config.yaml
num_hidden_layers: 16
hidden_size: 128
num_attention_heads: 2
num_key_value_heads: 1
head_dim: 64
intermediate_size: 192
vocab_size: 778
hidden_act: "swiglu"
norm: "rmsnorm"
norm_place: "pre"
norm_eps: 1e-05
positions: "rope"
rope_theta: 10000.0
rope_fraction: 1.0
qk_norm: true
attn_scale: 0.125
bias: "none"
tie_word_embeddings: false
parallel_block: false
init: "orth"
init_std_qkv: 0.0594
init_std_o: 0.0594
init_std_up: 0.0594
init_std_down: 0.0
optimizer: "adamw"
learning_rate: 0.00208
lr_mult_o: 1.35
lr_mult_up: 0.772
beta1: 0.9
beta2: 0.95
lr_head: 0.00579
max_grad_norm: 2.0
warmup_steps: 583
schedule: "wsd"
decay_fraction: 0.746
decay_shape: "linear"
final_lr_fraction: 0.0
batch_tokens: [8192, 16384, 32768, 65536]
max_seq_len: 1024
doc_mask: true
train_tokens: 114000000
max_steps: 4390
dataset: "wikipedia_en"
Each number is 128 + 32 x the weight over its row's rms, rounded and kept within 0 to 255. Layers, rows and columns count from 0. Numbers have three digits each. The size before them is the row's rms in percent of the matrix's.

# layer 11 MLP down (transposed), 192x128, rms 0.0962, rows 170-191, columns 0-31
106:156137177101168089178148102114107138111089183150204158113147117097095148074125103120145075103067
097:153129125158157107101134152184183128073139159084065122166166161135147121105101079089170188169085
103:112107112132123158089087144140127125105163179128080155082097118126171169085183088096144159173141
096:147099142085087080076081126145131081158100130121138060176124104102172131130093171156092097178144
105:038070088134100160088113061105079103103112097148173192125117133149159118134164125110072174095138
107:143167096151100173117177110113106124062109151109145108160114124127155118176110149116166136192126
100:127101118109088127074138122178093127118124085050078190114188140162146096153158128125113090251090
095:159181092113170049125139067137103137089090137185088157103108103064149117167128111176102146077143
098:135147156114155225131178117122124178160134210116172191127138143165110148111089099167084142140226
102:170101167084076108149112130139117165115084120095141148131096108088100060122144116113099110187113
113:115076128097173144131102101162135126100124156095091211095171189119114109162121171145156200075124
103:084158137168100125140124087098178113156135161159165138108158089138158145163110159105078107145171
107:121093095085162084122084135164064144103085049117131156142138066148127130148070191078152131098095
100:129103127143172107095067105103163098108112140098111155112164125153081109186110106121160153055173
100:156118101089119114131109148170100126136078119141125166149109136124177138134112089135157101134139
100:133118140122118139132136123129163118049100104150165079105141181105120178151130083100118109110109
096:164138166128133111146117121090170156160134141140149157210087188132084127088121132168148128237173
103:145163134130155109129105169091168170131146191044150193200185100107093142136131127185126094021160
097:103143161142160125107117123081128176107175111188099128100141170180125179064150126144115110126181
099:119114172105174202204128118124126099183136173122141152134122130085170127103118140080122151150161
089:129152143089124137117152132087112176136087134106207204053142164158167105124110134148222130183152
095:090121175087137128148109114098220143178114108157113122137151141138144113093122090124110181112153
# layer 11 MLP gate, 192x128, rms 0.0787, rows 171-191, columns 0-31
101:099139139143183158098107117145148145157076162144146133171119085151117180174132148093113173131084
101:082098152174071149120130106144155134158148127187157178107161183158067128100153110171100143117119
108:145115087155097166104082169120149145162120091142122139110087153139072115125136092133116137174198
101:147155116161130160078168113142165144137118140153124202066137161179116110099090140145125128182118
096:111132166125164108139085070091074121138159187120102185119150132146082182102128126136145104193074
093:128131120070079214138094154135124174088113062137080192155130146185140131167108157115153117142138
096:141138108127130071114128126139117071143158096161158090124109164089127126146073120073167166134113
103:142101187140196078059120065121150070106104134111109123077059173111152157111078111147104129113095
095:077055122141130179095068132159089184122125073181175191101155172170110043127138118163060108184145
088:102146177147148114091077136137083112131110150127120146125167150096150208099161124147175172166168
104:145114163140130118078141076143111236101179124173079106135125084138109170125121177115135125169171
112:131095216116113142140124078101043128130202124161122197112118185066143118165155113114159132192129
096:173148135126133133161163127158106164123112135121173199106136143157132116113110127140163123154141
097:111108085139103131102116099119097195162124093131147122132098144147107144117135167145093173168171
101:136132138128126097115128086084077150160178095098151114154138092177147085127164081109133174176169
099:088114125098152144049136123170095146149127176138108088133103085077206160085098107120120111114158
101:079106135058136125099109138169081115131140156147049117081183135169162139097162161068127142103149
094:109127171115106140096136119130130151119129112098152177078139134130133116168125146160150165150212
094:120168076130115077105111066163094093116156125089137147131135213098095121099139147166128178094104
095:093102144135149182177119132173123090131116133130114149071120103109105099121160153119148115106174
094:118157123180134135151151109153167124056106094143204146148089134152118183135042122115154144162118
# layer 11 MLP up, 192x128, rms 0.0769, rows 171-191, columns 0-31
097:095159165146136105081145104135125160169153129143109113086161171100121108168123116203147062139135
104:177167170064133114131160074164109137089115153110133148201156154070149153163141161183089080104132
098:103090134106150109137108110151153086105114108139148128106179055143135161141179108070121127133164
105:149109141142095133115127156121105185157151133148141159150154121137113167163124162083154122153102
114:162156124129135168124133100056134145088065161142146192164129127137163131180130156127124086151125
096:125174128106072103153121134118108150151202141131177134115142098179106130158148095137095102169124
093:133176082134121162078076164133074143115161123102113163160158116139052113094092202099093138125102
101:137057103141170142136143063084134048116087129113153113106096089120241124096111113147136123091169
099:134065122090078159139120132151157130119115146121106141155053101122046094129215099126143169127113
109:089118079102152140177115095147138112099157118094092116092124208157098121143088119112162160118136
101:193087098158117134113115128156146132190182145082141090137169077104132146147097145160115159133109
105:140138117095088111017118088132100171078153139087109128123121139169127120119136120104130143126108
098:150151103153064136131132127124200112161092128102174108148141082125169177126121137137046054124080
100:137141154088162149150114117106183151126154176115119142166108140121106172137136097055134132144141
099:140123185096164159146168140115175124071124106094173126080087096165092151139095132121092149140146
095:126133128163111178155142077138117082131117112150172087144208095155149098191137117080098138166158
099:166157092141103129129087054165133099120177136138097119081147167123153125168156146076168129142093
094:143177095161105073139104167100098142142145143103119064177118178089171158045129075163117144150107
095:111139176076145139158125145099125101139069132138141134125127135125140104068151114099178116157126
094:165173146126111080112138098133156143158147107083136096163112036098156165140120148121095169131061
093:183143111201171120095159148074141059133084118167108158106173133097167167099112105139153167109148